config.toml
n_layer = 10
d_model = 128
n_head = 2
n_kv_head = 2
head_dim = 64
d_mlp = 512
vocab_size = 2048
activation = "gelu"
norm = "layernorm"
norm_place = "pre"
norm_eps = 1e-05
positions = "alibi"
qk_norm = false
attn_scale = 0.125
bias = "all"
tie_embeddings = true
parallel_block = false
init = "normal"
init_std_qkv = 0.0421
init_std_o = 0.0523
init_std_up = 0.0603
init_std_down = 0.0603
optimizer = "soap_variant"
lr = 0.00644
weight_decay = 0.0
lr_head = 0.0102
grad_clip = 0.5
warmup_steps = 200
schedule = "wsd"
decay_fraction = 1.0
decay_shape = "linear"
final_lr_fraction = 0.0
batch_tokens = [16384, 32768, 49152]
seq_len = 2048
doc_mask = false
train_tokens = 138500000
steps = 4387
dataset = "wikipedia_en"
Each number is 200 + 40 x the weight over its row's rms, rounded and kept within 0 to 999. Layers, rows and columns count from 0. The size before them is the row's rms in percent of the matrix's.

# up: layer 6 MLP up, 512x128, rms 0.0605, rows 40-139, columns 64-95
# down: layer 6 MLP down (transposed), 512x128, rms 0.0603, rows 40-139, columns 64-95
up40,098,242,118,213,105,204,248,207,236,194,195,192,256,250,233,159,228,285,108,169,206,207,185,208,145,263,226,181,215,132,271,229,175
down40,106,280,171,225,222,241,213,214,84,138,291,166,216,161,231,264,176,261,196,210,184,164,150,119,240,196,207,230,219,251,231,158,193
up41,109,218,176,216,107,290,207,212,238,161,191,218,193,182,203,250,141,218,194,139,100,173,199,206,214,139,121,186,177,202,168,262,192
down41,094,218,159,211,224,181,197,183,237,237,193,261,199,179,239,209,220,222,236,205,170,144,244,205,223,137,219,129,105,229,113,183,86
up42,083,164,277,168,161,215,205,160,214,167,236,200,199,224,188,172,190,158,206,270,128,153,226,169,178,238,218,246,240,157,211,264,168
down42,088,207,194,146,234,193,190,266,188,201,177,242,205,209,230,205,237,246,193,189,229,162,142,180,230,212,208,181,148,239,241,143,250
up43,100,208,175,167,212,213,214,256,166,178,247,195,237,170,242,177,241,211,241,251,210,187,139,228,199,290,219,282,286,277,209,212,200
down43,110,207,172,231,163,205,215,163,195,115,150,259,228,211,182,220,193,218,122,167,177,180,171,184,130,236,209,244,168,171,229,215,212
up44,108,166,180,147,151,155,201,204,193,189,237,234,216,140,243,266,168,199,155,198,237,236,116,219,204,163,182,164,170,132,159,210,149
down44,100,163,169,200,223,189,201,272,181,230,194,182,167,250,184,266,148,186,214,189,250,207,157,226,166,197,241,206,224,140,147,164,215
up45,111,167,211,244,275,161,181,211,199,114,203,133,210,191,203,110,196,207,96,123,236,199,189,272,170,248,168,237,187,212,224,181,208
down45,108,197,254,222,137,242,227,179,205,183,258,135,177,242,235,206,213,120,212,185,236,249,248,220,181,189,172,204,251,227,249,291,168
up46,100,240,237,188,125,206,190,154,241,201,296,258,240,261,234,199,236,181,244,244,128,208,233,206,245,181,238,252,206,226,206,245,155
down46,103,235,126,262,176,221,167,155,245,231,253,186,185,149,211,204,217,249,182,163,161,239,211,153,224,207,143,207,170,216,240,164,180
up47,108,157,214,182,220,201,179,191,91,192,164,147,238,196,207,189,285,153,240,195,197,150,172,211,176,207,202,186,235,166,123,170,209
down47,102,237,178,154,233,241,224,239,216,191,231,269,241,112,151,195,81,221,210,259,216,216,199,250,170,179,193,182,191,263,200,214,144
up48,094,100,228,220,129,146,268,237,226,215,154,155,232,183,214,173,200,180,199,296,207,200,190,187,221,265,206,152,253,122,176,218,238
down48,100,230,182,207,247,212,189,174,173,270,225,216,182,166,191,235,129,236,222,168,182,167,253,232,215,227,182,268,111,181,169,176,188
up49,090,160,211,237,173,110,204,111,136,231,230,259,214,191,200,250,250,262,150,227,195,208,175,211,149,191,175,156,233,164,206,274,183
down49,092,247,259,195,162,259,169,215,141,216,181,154,245,224,199,228,154,164,101,167,198,189,222,184,198,180,95,264,229,211,164,147,140
up50,088,221,141,157,221,243,278,181,143,150,257,211,175,215,198,225,202,287,171,173,184,157,227,298,140,208,242,261,191,213,191,158,278
down50,090,162,225,230,204,235,151,198,193,164,177,183,149,190,207,177,246,79,236,242,176,226,197,231,286,195,223,217,183,163,90,199,224
up51,104,152,189,255,171,218,219,262,149,255,185,185,246,182,219,191,150,185,271,199,198,166,179,178,169,230,194,176,257,161,132,185,192
down51,101,196,208,175,174,205,204,283,118,224,241,182,170,151,205,195,213,198,174,176,221,269,218,219,220,149,102,204,196,235,141,187,205
up52,097,230,164,131,166,176,176,200,161,180,204,158,219,191,250,149,259,180,135,137,192,283,227,152,174,255,159,203,171,162,174,209,164
down52,093,193,182,153,151,186,140,125,200,213,246,217,151,177,266,187,242,252,122,208,178,227,188,162,212,185,198,209,182,230,133,202,204
up53,096,209,153,240,258,174,120,225,178,182,209,201,178,97,240,153,271,282,226,186,148,172,130,217,172,173,150,220,142,202,243,156,228
down53,099,225,231,195,241,210,215,193,135,233,190,205,208,238,230,236,187,142,148,175,240,219,288,162,209,197,203,249,259,181,196,210,204
up54,113,169,199,220,216,210,150,222,202,56,187,198,138,188,274,188,173,233,193,156,97,271,245,185,127,156,200,198,164,181,229,223,226
down54,126,167,179,198,175,179,168,201,148,208,181,222,177,197,159,251,206,200,208,148,218,231,171,197,168,181,222,208,195,180,196,132,167
up55,099,256,281,220,232,214,293,187,168,200,171,202,168,260,210,217,166,214,210,160,274,190,206,179,270,181,128,153,199,164,117,142,183
down55,101,208,268,267,208,259,170,181,178,164,196,174,169,156,283,211,163,160,191,146,131,255,268,193,223,198,236,130,165,219,153,173,145
up56,096,197,210,265,182,127,172,251,221,209,147,220,270,208,230,278,236,269,201,230,183,164,213,170,214,201,159,175,194,198,155,203,235
down56,101,184,208,172,218,173,281,252,172,222,148,149,191,196,187,183,182,242,144,183,209,199,214,266,200,255,258,110,212,311,217,201,155
up57,093,198,211,186,166,219,199,136,193,218,228,262,239,137,182,255,191,136,237,305,195,195,179,195,254,194,162,224,250,213,107,205,181
down57,101,224,254,231,154,182,173,181,164,182,218,173,196,264,209,281,174,189,228,246,163,135,240,169,210,233,188,165,226,153,296,158,164
up58,099,170,232,246,164,239,155,222,215,170,186,211,254,195,207,241,175,258,159,202,228,189,201,213,175,212,205,248,272,240,224,186,192
down58,103,183,256,244,184,270,195,202,181,198,268,254,181,135,267,247,166,245,158,187,190,224,201,199,176,139,179,167,247,262,168,209,180
up59,093,198,190,137,241,227,229,170,246,172,170,226,243,215,200,238,174,209,242,237,201,151,234,182,188,182,277,279,173,98,231,218,258
down59,098,228,108,183,166,191,193,232,186,249,191,205,186,213,177,233,143,161,217,197,210,199,204,242,187,173,140,190,213,185,212,256,150
up60,097,187,253,241,216,183,234,199,164,134,162,195,241,264,188,188,180,232,203,136,230,188,184,174,93,142,157,122,181,221,205,179,114
down60,097,189,241,192,129,185,208,203,247,179,194,267,254,228,171,193,266,223,239,144,247,176,223,182,270,244,292,270,215,181,159,191,200
up61,100,267,285,238,227,207,206,184,192,187,259,173,176,168,226,222,215,194,225,196,249,171,153,203,197,205,188,249,182,190,284,219,170
down61,102,178,196,179,195,197,263,133,115,204,271,171,146,171,191,237,263,276,212,159,224,251,131,176,210,164,160,167,192,235,233,217,273
up62,096,191,189,171,204,173,174,142,192,171,186,177,201,196,272,180,256,242,200,141,127,200,158,202,244,164,226,138,152,191,192,162,214
down62,094,158,326,143,177,203,141,250,139,220,230,226,244,167,199,270,124,170,160,199,194,192,209,229,171,139,167,224,245,244,166,150,159
up63,106,167,185,141,191,248,255,139,230,157,260,191,254,216,178,193,212,238,218,257,166,221,224,170,177,222,158,213,234,178,165,181,174
down63,093,244,210,211,186,250,274,209,203,140,163,208,182,253,169,178,233,199,176,118,151,158,189,244,146,188,209,194,201,193,184,183,173
up64,101,238,150,214,194,201,200,145,187,173,172,176,284,196,243,201,206,120,224,249,214,228,186,216,175,206,246,234,254,215,245,161,191
down64,106,184,253,205,137,173,206,271,148,299,206,229,130,167,194,181,188,226,149,174,213,199,204,213,214,129,142,248,210,167,134,246,199
up65,093,252,228,275,253,165,165,175,205,240,192,242,320,208,256,213,175,204,247,232,221,214,138,214,166,145,179,198,227,235,183,191,224
down65,098,159,231,172,187,205,230,176,163,274,213,164,87,236,168,206,191,221,118,166,156,158,150,232,187,202,247,199,213,168,163,234,226
up66,101,144,114,192,223,226,181,214,169,202,190,198,287,206,148,211,206,200,228,236,158,221,267,185,209,174,223,207,223,175,203,187,186
down66,092,239,267,168,204,179,159,234,204,160,179,188,153,191,230,196,198,180,192,146,201,248,184,206,146,205,326,286,148,165,220,228,256
up67,105,237,155,178,207,192,141,252,191,225,180,166,235,248,204,161,170,273,158,157,183,190,146,208,191,204,173,175,242,208,142,212,154
down67,114,266,119,143,317,207,257,134,286,238,166,220,210,108,209,182,169,224,198,211,136,187,188,147,241,216,191,135,136,180,130,260,171
up68,098,189,221,193,217,225,178,198,230,207,146,257,294,264,126,240,172,209,206,189,167,224,207,217,262,209,226,224,243,216,219,198,226
down68,106,170,172,190,189,259,185,160,182,219,226,184,189,181,259,271,248,201,139,183,232,182,190,183,211,237,133,240,124,139,223,230,279
up69,097,186,196,150,252,230,197,225,242,213,113,173,213,179,183,216,157,147,268,144,184,186,134,223,262,201,160,218,202,136,167,176,139
down69,089,175,213,202,188,150,190,213,158,221,272,202,235,206,234,182,205,185,215,210,216,217,180,261,225,93,176,176,231,238,136,256,182
up70,094,241,182,138,234,218,228,236,228,195,191,118,192,136,126,115,228,225,211,206,152,198,223,180,191,189,228,242,238,130,191,217,195
down70,098,209,164,172,150,168,232,191,172,160,203,246,173,199,212,243,128,190,216,183,221,167,185,173,248,153,217,193,261,217,227,145,152
up71,096,203,219,216,236,203,229,226,167,198,242,216,274,184,221,230,154,208,230,155,238,143,250,229,225,217,256,221,185,185,170,191,255
down71,113,173,213,161,139,212,190,139,212,263,155,188,241,263,168,117,273,215,230,206,264,253,236,161,261,258,203,221,205,195,234,201,154
up72,098,181,170,205,184,166,209,200,224,129,193,167,149,235,232,251,262,221,134,234,208,190,218,231,202,190,185,178,224,148,225,201,194
down72,099,228,219,176,193,264,191,197,218,289,150,211,185,220,177,154,178,181,165,175,183,164,97,176,251,214,230,227,264,253,243,235,191
up73,095,219,207,336,176,153,160,181,195,262,80,183,207,212,234,246,161,197,223,211,246,218,232,238,249,176,189,185,190,194,158,234,224
down73,092,170,237,229,179,208,217,165,224,164,251,163,178,202,161,173,208,258,191,148,188,222,169,196,174,173,284,209,257,205,168,202,166
up74,098,139,182,210,255,145,245,226,209,181,199,277,204,158,183,224,229,309,204,217,161,161,199,228,195,217,150,190,252,196,194,166,248
down74,101,224,228,216,191,256,140,185,220,215,261,166,278,212,205,199,152,128,108,188,241,215,207,187,183,220,137,213,216,271,179,231,187
up75,091,183,222,166,125,216,222,194,234,271,156,228,307,187,238,178,185,258,146,264,217,224,226,215,204,241,197,185,214,166,224,263,257
down75,095,225,215,267,236,192,196,166,192,222,207,193,173,226,228,317,229,150,268,204,270,226,179,174,173,204,214,250,241,224,235,246,160
up76,105,270,220,114,231,162,200,156,191,221,217,220,178,126,182,189,258,176,210,190,152,226,183,132,202,173,185,159,180,125,160,226,168
down76,101,263,178,276,169,205,179,185,274,172,180,222,168,179,223,207,240,259,212,185,160,261,168,201,177,213,221,164,192,221,244,179,133
up77,107,213,199,222,252,149,152,223,180,209,119,143,197,108,210,171,200,244,200,246,170,238,146,156,164,185,208,139,183,134,213,194,270
down77,112,208,176,218,273,320,239,231,309,158,192,129,174,166,207,254,203,143,141,234,217,291,177,239,216,271,121,165,140,149,234,136,189
up78,111,233,249,178,259,201,238,187,212,206,197,178,258,177,232,169,214,214,185,217,186,153,200,233,169,248,210,227,213,194,205,262,157
down78,102,224,164,179,213,230,226,199,224,237,206,212,177,212,204,214,197,204,169,243,243,167,204,236,206,152,167,227,251,245,161,241,210
up79,092,170,150,164,70,222,247,205,264,200,156,240,166,301,156,207,219,239,155,246,193,194,258,257,249,247,241,224,194,154,187,195,136
down79,090,229,237,229,160,170,226,286,203,124,231,142,188,155,209,190,183,199,207,242,247,212,204,211,122,168,248,156,241,208,234,184,171
up80,108,150,245,249,281,257,266,238,220,191,173,223,239,218,183,228,157,189,173,188,177,173,218,236,228,136,188,251,169,110,116,205,201
down80,095,230,248,150,196,157,248,267,219,246,205,208,180,188,198,216,217,234,244,186,219,192,250,186,247,195,123,229,174,181,199,176,116
up81,107,167,155,122,212,163,161,120,159,226,182,159,235,228,231,276,205,202,172,252,216,211,194,252,188,188,236,200,133,214,180,166,224
down81,110,188,150,217,217,226,214,172,202,207,222,151,211,253,183,249,166,220,166,172,246,167,242,243,285,151,232,203,262,241,204,212,226
up82,091,188,182,153,153,174,108,130,155,174,199,197,202,191,200,233,269,262,182,187,278,241,145,223,189,258,205,163,251,179,218,194,167
down82,091,212,149,194,229,195,230,203,185,202,183,239,188,158,220,184,140,210,152,181,197,161,90,135,276,257,180,321,187,225,233,199,283
up83,100,175,209,153,221,191,163,158,223,164,127,231,260,186,214,119,161,184,227,166,265,271,266,187,206,179,227,167,230,214,268,215,183
down83,090,242,141,226,241,146,216,251,219,247,132,220,220,177,179,155,171,184,178,252,193,146,131,152,241,171,203,245,173,168,198,227,181
up84,096,121,122,203,174,225,193,221,280,195,198,219,185,134,265,232,195,185,165,201,267,191,167,132,194,180,157,187,250,208,291,228,231
down84,094,206,261,157,226,156,147,243,126,254,203,211,231,203,240,220,148,203,195,181,155,138,248,243,192,243,217,202,163,204,174,214,144
up85,105,186,165,173,185,228,192,211,169,200,130,210,151,206,235,258,142,174,282,270,185,147,249,155,198,248,180,174,187,280,210,198,201
down85,094,212,198,205,167,215,223,128,190,145,117,134,170,191,203,231,217,176,177,175,242,217,219,202,223,204,211,250,205,196,154,224,180
up86,098,212,144,170,178,168,157,152,253,219,228,226,174,210,151,174,171,203,205,170,128,227,233,134,204,210,178,251,202,189,160,188,221
down86,102,201,217,214,181,306,221,187,159,216,183,205,232,195,235,245,171,233,134,232,264,292,177,110,272,231,215,200,204,178,215,275,226
up87,101,284,247,219,146,214,227,146,142,150,156,219,214,240,165,235,179,266,261,199,161,229,122,164,210,200,216,184,236,160,227,211,247
down87,102,221,239,201,284,206,268,225,179,159,132,191,200,241,187,203,238,171,182,130,89,213,283,192,262,150,180,200,188,224,166,266,233
up88,107,182,188,218,187,202,203,188,265,207,203,167,168,271,208,242,300,183,193,232,207,219,212,251,184,196,139,196,211,187,121,289,232
down88,109,199,225,137,216,143,205,155,238,175,313,144,152,256,210,169,298,206,269,247,209,214,191,200,189,227,247,240,237,180,161,197,223
up89,098,158,237,162,172,164,118,213,171,247,197,245,209,192,240,150,216,238,216,114,185,223,163,147,107,237,219,168,198,219,100,221,280
down89,114,133,170,213,210,275,134,249,209,236,180,168,242,286,226,160,242,218,222,166,228,240,223,170,217,295,223,178,223,234,183,155,248
up90,102,145,149,207,280,197,233,238,125,84,211,160,221,188,231,257,233,158,223,269,162,207,229,200,253,238,160,178,196,162,206,156,165
down90,108,186,220,176,244,238,136,164,185,141,191,266,167,160,219,227,167,307,229,252,289,242,274,207,249,190,149,168,193,196,270,264,228
up91,097,173,200,177,200,202,160,153,174,186,180,209,271,263,201,174,224,156,236,218,220,213,228,305,154,198,194,245,176,176,222,239,176
down91,092,216,210,193,185,173,233,184,221,223,189,218,188,137,201,166,141,171,198,241,245,165,154,172,210,236,192,133,208,227,170,138,205
up92,101,214,184,270,156,216,180,232,253,154,145,184,235,218,209,210,239,188,269,206,209,189,221,99,237,237,181,200,210,260,178,230,166
down92,100,147,208,189,207,264,184,131,185,244,197,258,188,201,156,215,208,172,275,165,273,175,185,189,247,149,213,156,132,232,212,202,241
up93,109,235,167,182,160,194,183,231,312,217,196,249,216,159,200,190,163,153,273,226,230,173,274,201,150,222,209,210,230,245,264,236,211
down93,085,192,226,264,164,131,156,174,203,197,147,218,235,176,198,227,195,190,179,193,196,220,211,181,126,149,260,228,213,138,197,237,166
up94,093,263,228,241,272,152,172,240,180,195,164,206,157,186,167,136,212,201,202,197,206,199,135,172,234,212,141,214,259,177,237,259,145
down94,096,173,158,160,156,134,198,209,170,262,233,229,186,159,125,217,224,186,162,228,248,159,191,177,206,219,139,175,254,268,158,222,251
up95,118,256,244,223,165,145,190,156,233,204,277,160,256,207,192,144,145,231,228,193,229,169,278,189,231,233,154,208,188,224,253,259,267
down95,088,233,194,199,145,187,205,154,142,178,205,170,203,202,145,183,143,212,143,186,277,151,253,193,157,139,235,185,108,207,136,192,134
up96,096,217,235,228,218,177,173,201,193,203,245,185,227,168,150,263,231,252,186,232,172,178,173,203,180,266,94,252,209,203,152,160,177
down96,089,262,187,212,217,267,186,190,262,234,163,248,220,249,201,208,169,183,197,195,246,173,166,109,129,171,225,154,183,247,235,167,176
up97,097,199,236,141,230,194,271,182,251,143,253,187,225,221,250,144,203,199,171,283,113,239,265,214,139,152,247,229,208,234,252,225,242
down97,103,224,176,182,187,213,193,222,145,195,199,223,160,226,223,245,184,205,271,197,150,157,185,243,189,172,212,150,172,151,156,256,188
up98,105,231,164,146,198,162,148,197,222,181,211,218,214,237,295,256,145,235,196,154,290,201,251,227,224,167,225,118,159,185,191,213,120
down98,101,211,155,160,290,236,230,149,210,187,178,233,214,223,191,214,122,190,194,159,243,197,146,180,249,216,191,223,260,293,141,177,252
up99,103,242,220,181,192,146,125,164,241,216,247,231,213,202,167,172,244,252,215,216,182,237,195,302,203,249,200,228,170,193,191,208,216
down99,105,168,180,229,308,231,195,177,188,243,243,196,205,189,130,195,104,183,153,158,218,142,275,244,206,181,168,214,155,164,256,215,198
up100,104,218,191,170,180,175,222,269,240,178,156,206,202,186,237,157,158,220,192,209,107,190,167,222,159,218,145,136,218,181,207,202,201
down100,109,239,223,254,183,214,169,265,152,186,163,218,208,201,217,222,224,125,190,238,179,221,217,236,217,153,144,211,227,200,222,161,211
up101,109,198,220,265,188,190,189,222,246,232,122,204,210,205,229,191,161,252,229,259,187,242,124,235,217,261,212,175,222,183,227,238,215
down101,102,230,197,170,165,216,144,179,182,170,203,230,234,219,200,175,202,139,176,176,219,201,311,159,183,99,251,203,178,183,157,233,170
up102,109,188,112,199,266,173,197,180,243,206,215,201,205,228,240,198,168,183,215,125,215,223,195,204,217,217,173,159,226,178,161,195,166
down102,105,207,116,202,205,199,226,222,203,209,196,197,159,216,214,146,133,242,88,272,210,144,206,198,194,262,239,262,186,161,180,248,232
up103,101,285,203,171,222,210,270,243,161,248,266,220,195,223,210,196,188,225,192,199,215,270,167,208,150,226,228,194,258,150,190,261,204
down103,105,119,226,247,219,231,203,154,208,168,177,209,220,207,172,225,196,164,198,317,170,206,248,271,227,206,190,164,211,214,225,233,177
up104,105,183,191,189,262,243,212,162,240,197,175,151,263,167,163,171,167,219,141,218,129,133,179,107,241,138,162,265,230,200,257,216,164
down104,097,192,179,193,270,124,224,188,208,212,272,254,180,151,174,157,211,191,209,215,197,130,266,156,175,232,179,271,201,253,219,228,233
up105,095,107,285,165,160,165,186,224,154,141,218,155,247,216,205,208,160,249,220,184,225,213,185,165,187,227,204,212,242,158,220,263,224
down105,088,268,111,214,187,178,206,237,221,142,269,246,196,128,195,175,180,149,170,217,138,238,143,171,164,164,176,151,228,190,169,129,149
up106,097,139,134,177,216,197,210,211,261,275,231,189,237,170,267,192,198,242,201,257,159,162,162,282,159,181,132,227,221,218,244,213,231
down106,103,234,181,139,221,217,265,212,145,194,193,225,243,224,155,233,219,208,255,195,142,240,274,185,191,188,266,222,170,239,147,215,192
up107,084,255,217,141,203,212,193,267,164,215,163,202,269,185,221,239,182,264,197,135,169,214,149,240,164,238,189,182,254,224,144,178,192
down107,097,147,169,240,177,229,231,134,215,220,198,162,197,197,187,225,257,183,218,184,193,217,317,179,205,155,220,219,180,195,277,210,190
up108,095,266,284,128,206,221,156,222,181,99,117,142,195,192,258,166,177,232,185,249,148,242,232,119,228,179,119,210,174,209,151,228,160
down108,097,130,166,203,214,209,151,185,181,225,269,190,166,158,172,192,182,225,188,201,153,164,182,186,204,219,220,277,193,168,239,276,141
up109,092,183,205,194,252,235,220,184,237,236,197,210,217,149,187,205,176,287,171,197,194,181,286,123,216,240,249,206,149,183,154,278,184
down109,096,201,191,183,166,181,201,256,232,203,217,225,130,200,228,220,191,158,219,165,190,243,187,219,214,225,227,171,181,222,191,215,237
up110,092,205,110,92,143,155,153,207,263,158,156,190,206,225,162,187,181,196,200,171,214,253,200,193,193,213,179,213,186,132,214,167,200
down110,097,140,221,172,171,238,223,201,146,251,201,149,259,202,206,121,184,211,228,189,264,127,211,173,185,234,180,183,192,194,219,224,162
up111,112,134,136,141,211,297,179,179,227,189,170,180,237,233,238,219,206,250,138,181,172,190,193,173,223,205,192,159,192,158,159,213,172
down111,113,156,183,86,102,199,150,155,256,157,321,237,290,167,214,215,128,185,175,232,159,172,129,215,220,221,192,300,187,249,145,186,209
up112,100,197,170,129,245,113,180,218,177,165,282,231,174,280,187,208,141,207,158,195,190,92,174,216,168,235,197,275,184,202,190,215,244
down112,102,162,184,199,250,173,161,226,229,155,213,142,180,186,166,181,146,149,180,143,79,228,177,178,155,240,221,181,230,200,118,191,218
up113,096,131,204,251,204,158,295,191,214,237,177,148,264,229,306,247,217,201,162,145,153,190,167,217,221,130,225,239,215,180,103,265,325
down113,095,145,255,146,174,235,237,189,265,138,148,223,164,170,164,200,157,180,272,168,158,217,219,192,249,225,213,236,166,299,242,183,208
up114,107,263,180,206,187,177,205,247,134,196,148,228,188,124,223,109,246,229,177,111,154,181,172,185,184,95,216,187,181,188,197,206,216
down114,102,189,151,140,233,300,150,164,247,170,159,194,250,201,236,213,174,189,183,203,179,200,274,175,217,256,193,218,205,186,205,276,203
up115,099,249,168,221,221,221,163,271,188,240,158,195,175,210,226,134,232,222,201,216,218,183,200,246,233,188,124,262,192,213,280,103,250
down115,097,240,161,153,167,173,174,200,153,182,168,146,197,186,243,201,206,163,235,224,211,235,242,152,262,227,200,194,175,179,203,212,162
up116,099,224,185,219,195,133,135,175,208,253,224,274,232,135,254,192,239,233,164,236,141,193,162,187,174,323,260,169,200,140,169,164,251
down116,098,165,196,158,196,246,160,171,120,192,212,196,194,205,310,260,232,167,165,245,235,148,217,265,174,246,200,188,152,206,134,171,203
up117,101,146,175,207,169,195,141,253,194,226,245,140,150,231,214,195,138,286,228,231,190,163,198,165,299,224,179,146,275,246,219,239,137
down117,103,231,265,229,106,225,182,222,210,195,186,211,262,236,175,212,214,182,172,203,232,233,205,197,210,234,235,298,97,130,152,204,191
up118,090,183,221,228,168,271,248,161,299,223,203,112,211,169,283,263,244,164,167,263,145,234,235,133,268,277,242,196,227,166,221,273,188
down118,092,175,178,211,295,138,239,170,166,219,157,171,228,139,157,229,219,194,139,163,199,160,161,180,201,201,210,220,173,178,163,194,185
up119,091,133,209,136,213,159,219,244,243,222,258,168,219,171,209,228,205,171,200,247,224,264,170,222,192,193,214,138,228,169,177,232,183
down119,105,182,154,187,130,138,168,196,245,176,156,274,192,237,232,223,214,160,241,222,193,170,217,197,206,218,134,232,168,169,192,179,168
up120,091,222,218,201,123,162,186,138,221,193,268,116,268,123,268,215,282,145,207,175,211,226,188,218,216,128,171,183,179,124,145,151,261
down120,094,198,197,211,209,189,166,221,138,177,97,263,204,231,193,221,174,208,165,245,174,170,257,195,159,209,259,208,249,237,193,282,224
up121,099,194,197,166,316,103,160,224,242,168,196,210,237,196,272,231,199,174,172,202,172,137,127,108,236,185,296,213,203,244,206,215,217
down121,100,199,233,264,206,235,187,287,116,210,218,193,185,197,216,229,207,146,176,143,175,171,165,201,188,228,226,269,234,256,262,154,193
up122,091,163,193,240,272,253,245,160,196,214,257,232,126,215,204,203,156,194,255,170,213,207,173,224,212,263,166,274,250,184,204,205,209
down122,098,235,196,255,125,212,207,174,251,171,191,175,266,245,173,163,211,198,194,191,222,190,233,214,191,123,182,146,159,236,133,240,193
up123,104,184,224,185,147,196,264,170,308,221,151,278,212,232,191,167,171,257,240,227,227,174,223,183,184,199,168,205,228,186,124,218,253
down123,098,199,104,211,216,160,280,172,292,227,198,187,183,227,183,182,145,213,198,159,167,182,146,178,224,194,251,146,229,187,232,169,235
up124,082,187,260,183,198,149,164,223,195,136,126,156,216,151,204,179,138,176,188,204,188,267,225,235,200,197,187,288,227,200,169,177,190
down124,093,210,137,204,193,250,183,114,159,256,219,211,133,230,194,213,284,199,226,219,222,159,262,161,241,231,217,105,198,208,226,252,210
up125,089,183,215,132,111,201,173,154,138,257,150,194,214,97,218,263,275,186,193,184,182,187,230,234,241,234,147,269,228,186,154,204,167
down125,095,326,143,275,193,190,200,223,226,147,251,155,257,194,247,152,156,194,190,180,210,140,157,158,109,200,149,187,228,185,212,141,210
up126,104,157,195,141,216,190,150,203,261,172,180,147,230,231,233,207,217,233,172,227,149,158,184,142,79,199,201,211,226,196,216,268,229
down126,104,222,184,237,156,140,172,153,267,242,143,204,182,250,112,234,218,212,255,209,295,173,244,183,214,240,149,182,174,157,183,145,283
up127,095,170,249,212,208,164,189,156,160,127,219,158,233,217,221,218,180,192,197,179,210,236,212,180,245,226,166,184,180,166,131,256,199
down127,092,197,236,244,239,218,260,130,231,240,200,224,196,144,206,251,175,188,186,163,212,263,105,256,190,168,300,254,168,245,219,211,220
up128,111,138,222,127,177,249,190,220,198,150,213,181,169,203,248,184,165,209,255,213,136,170,202,115,142,193,93,184,204,184,287,254,211
down128,102,204,186,139,97,210,141,236,232,182,177,152,108,204,146,278,168,212,149,224,143,215,206,190,173,214,203,117,209,230,186,227,203
up129,086,198,210,217,239,237,172,213,183,169,237,150,169,216,196,261,205,274,150,161,115,235,178,145,246,279,220,273,212,265,163,216,192
down129,092,166,173,178,228,219,226,147,225,219,134,178,213,244,135,149,174,210,172,280,281,144,250,193,192,218,152,166,255,188,166,153,235
up130,120,187,149,161,217,213,199,142,186,250,214,163,197,283,226,174,131,277,231,211,227,231,230,176,225,168,167,280,176,174,202,206,260
down130,117,142,217,162,271,200,231,163,189,189,175,203,133,149,165,149,163,229,211,131,211,246,169,262,220,158,263,219,266,180,213,161,166
up131,097,166,188,284,197,238,160,149,261,195,167,126,185,175,185,225,218,218,215,274,203,191,226,261,194,192,238,227,251,229,163,129,231
down131,098,236,223,145,182,148,216,288,149,183,137,259,307,229,213,139,124,120,159,143,172,174,222,198,165,197,202,162,171,171,225,230,89
up132,090,192,186,170,197,199,213,202,207,186,238,198,157,232,228,267,192,154,144,214,149,261,179,158,147,166,178,209,253,231,228,191,187
down132,095,121,171,251,201,233,216,171,163,219,196,123,124,288,237,192,233,230,191,160,227,204,224,224,213,190,254,295,226,169,245,183,178
up133,101,237,235,189,239,190,236,195,187,172,172,143,168,172,254,215,255,208,243,125,123,176,215,146,179,244,174,206,257,189,204,174,120
down133,096,135,236,250,115,135,192,131,193,138,277,189,281,212,189,226,234,254,178,231,259,205,202,211,193,193,206,188,184,143,159,165,185
up134,108,193,211,190,187,180,210,134,180,148,143,173,193,167,218,276,201,171,222,235,167,96,176,221,206,183,192,211,139,207,131,159,174
down134,106,192,229,198,253,182,227,232,180,132,236,139,143,210,230,255,219,173,245,171,173,253,175,129,221,210,221,212,237,198,222,261,261
up135,098,237,184,182,172,106,136,170,153,106,147,215,228,198,214,222,176,191,214,218,237,150,141,225,191,298,183,192,161,229,180,229,174
down135,101,162,162,247,259,228,221,248,177,217,201,171,167,198,167,107,229,185,157,187,201,221,213,148,234,191,186,179,129,164,180,230,188
up136,099,227,261,208,215,201,236,166,184,206,187,210,251,199,236,238,197,221,123,166,125,286,250,215,204,294,186,216,201,146,280,188,218
down136,097,178,137,244,188,162,211,176,230,239,164,154,223,231,172,213,179,268,181,206,224,174,218,251,238,156,205,248,205,160,144,266,187
up137,102,225,151,122,248,245,240,239,188,182,215,223,180,177,191,161,204,289,190,189,180,174,163,202,251,190,190,149,162,149,102,193,136
down137,104,200,190,162,159,192,210,214,174,258,208,169,260,146,123,197,148,277,113,131,213,243,159,207,159,198,149,224,202,156,197,173,266
up138,112,199,240,186,158,199,220,277,151,177,192,178,195,198,200,206,138,239,210,193,175,163,223,233,199,196,189,119,198,174,175,229,199
down138,105,205,185,268,226,247,190,188,311,274,188,187,257,218,263,144,186,126,212,285,205,199,149,164,155,224,258,231,281,280,96,146,157
up139,099,190,194,125,238,135,203,212,145,198,169,183,246,122,203,212,210,183,232,162,188,167,192,197,146,198,161,119,191,152,181,154,185
down139,104,211,197,179,198,201,329,232,193,281,242,222,185,259,171,176,194,163,205,214,191,218,208,182,160,153,160,258,189,149,217,294,171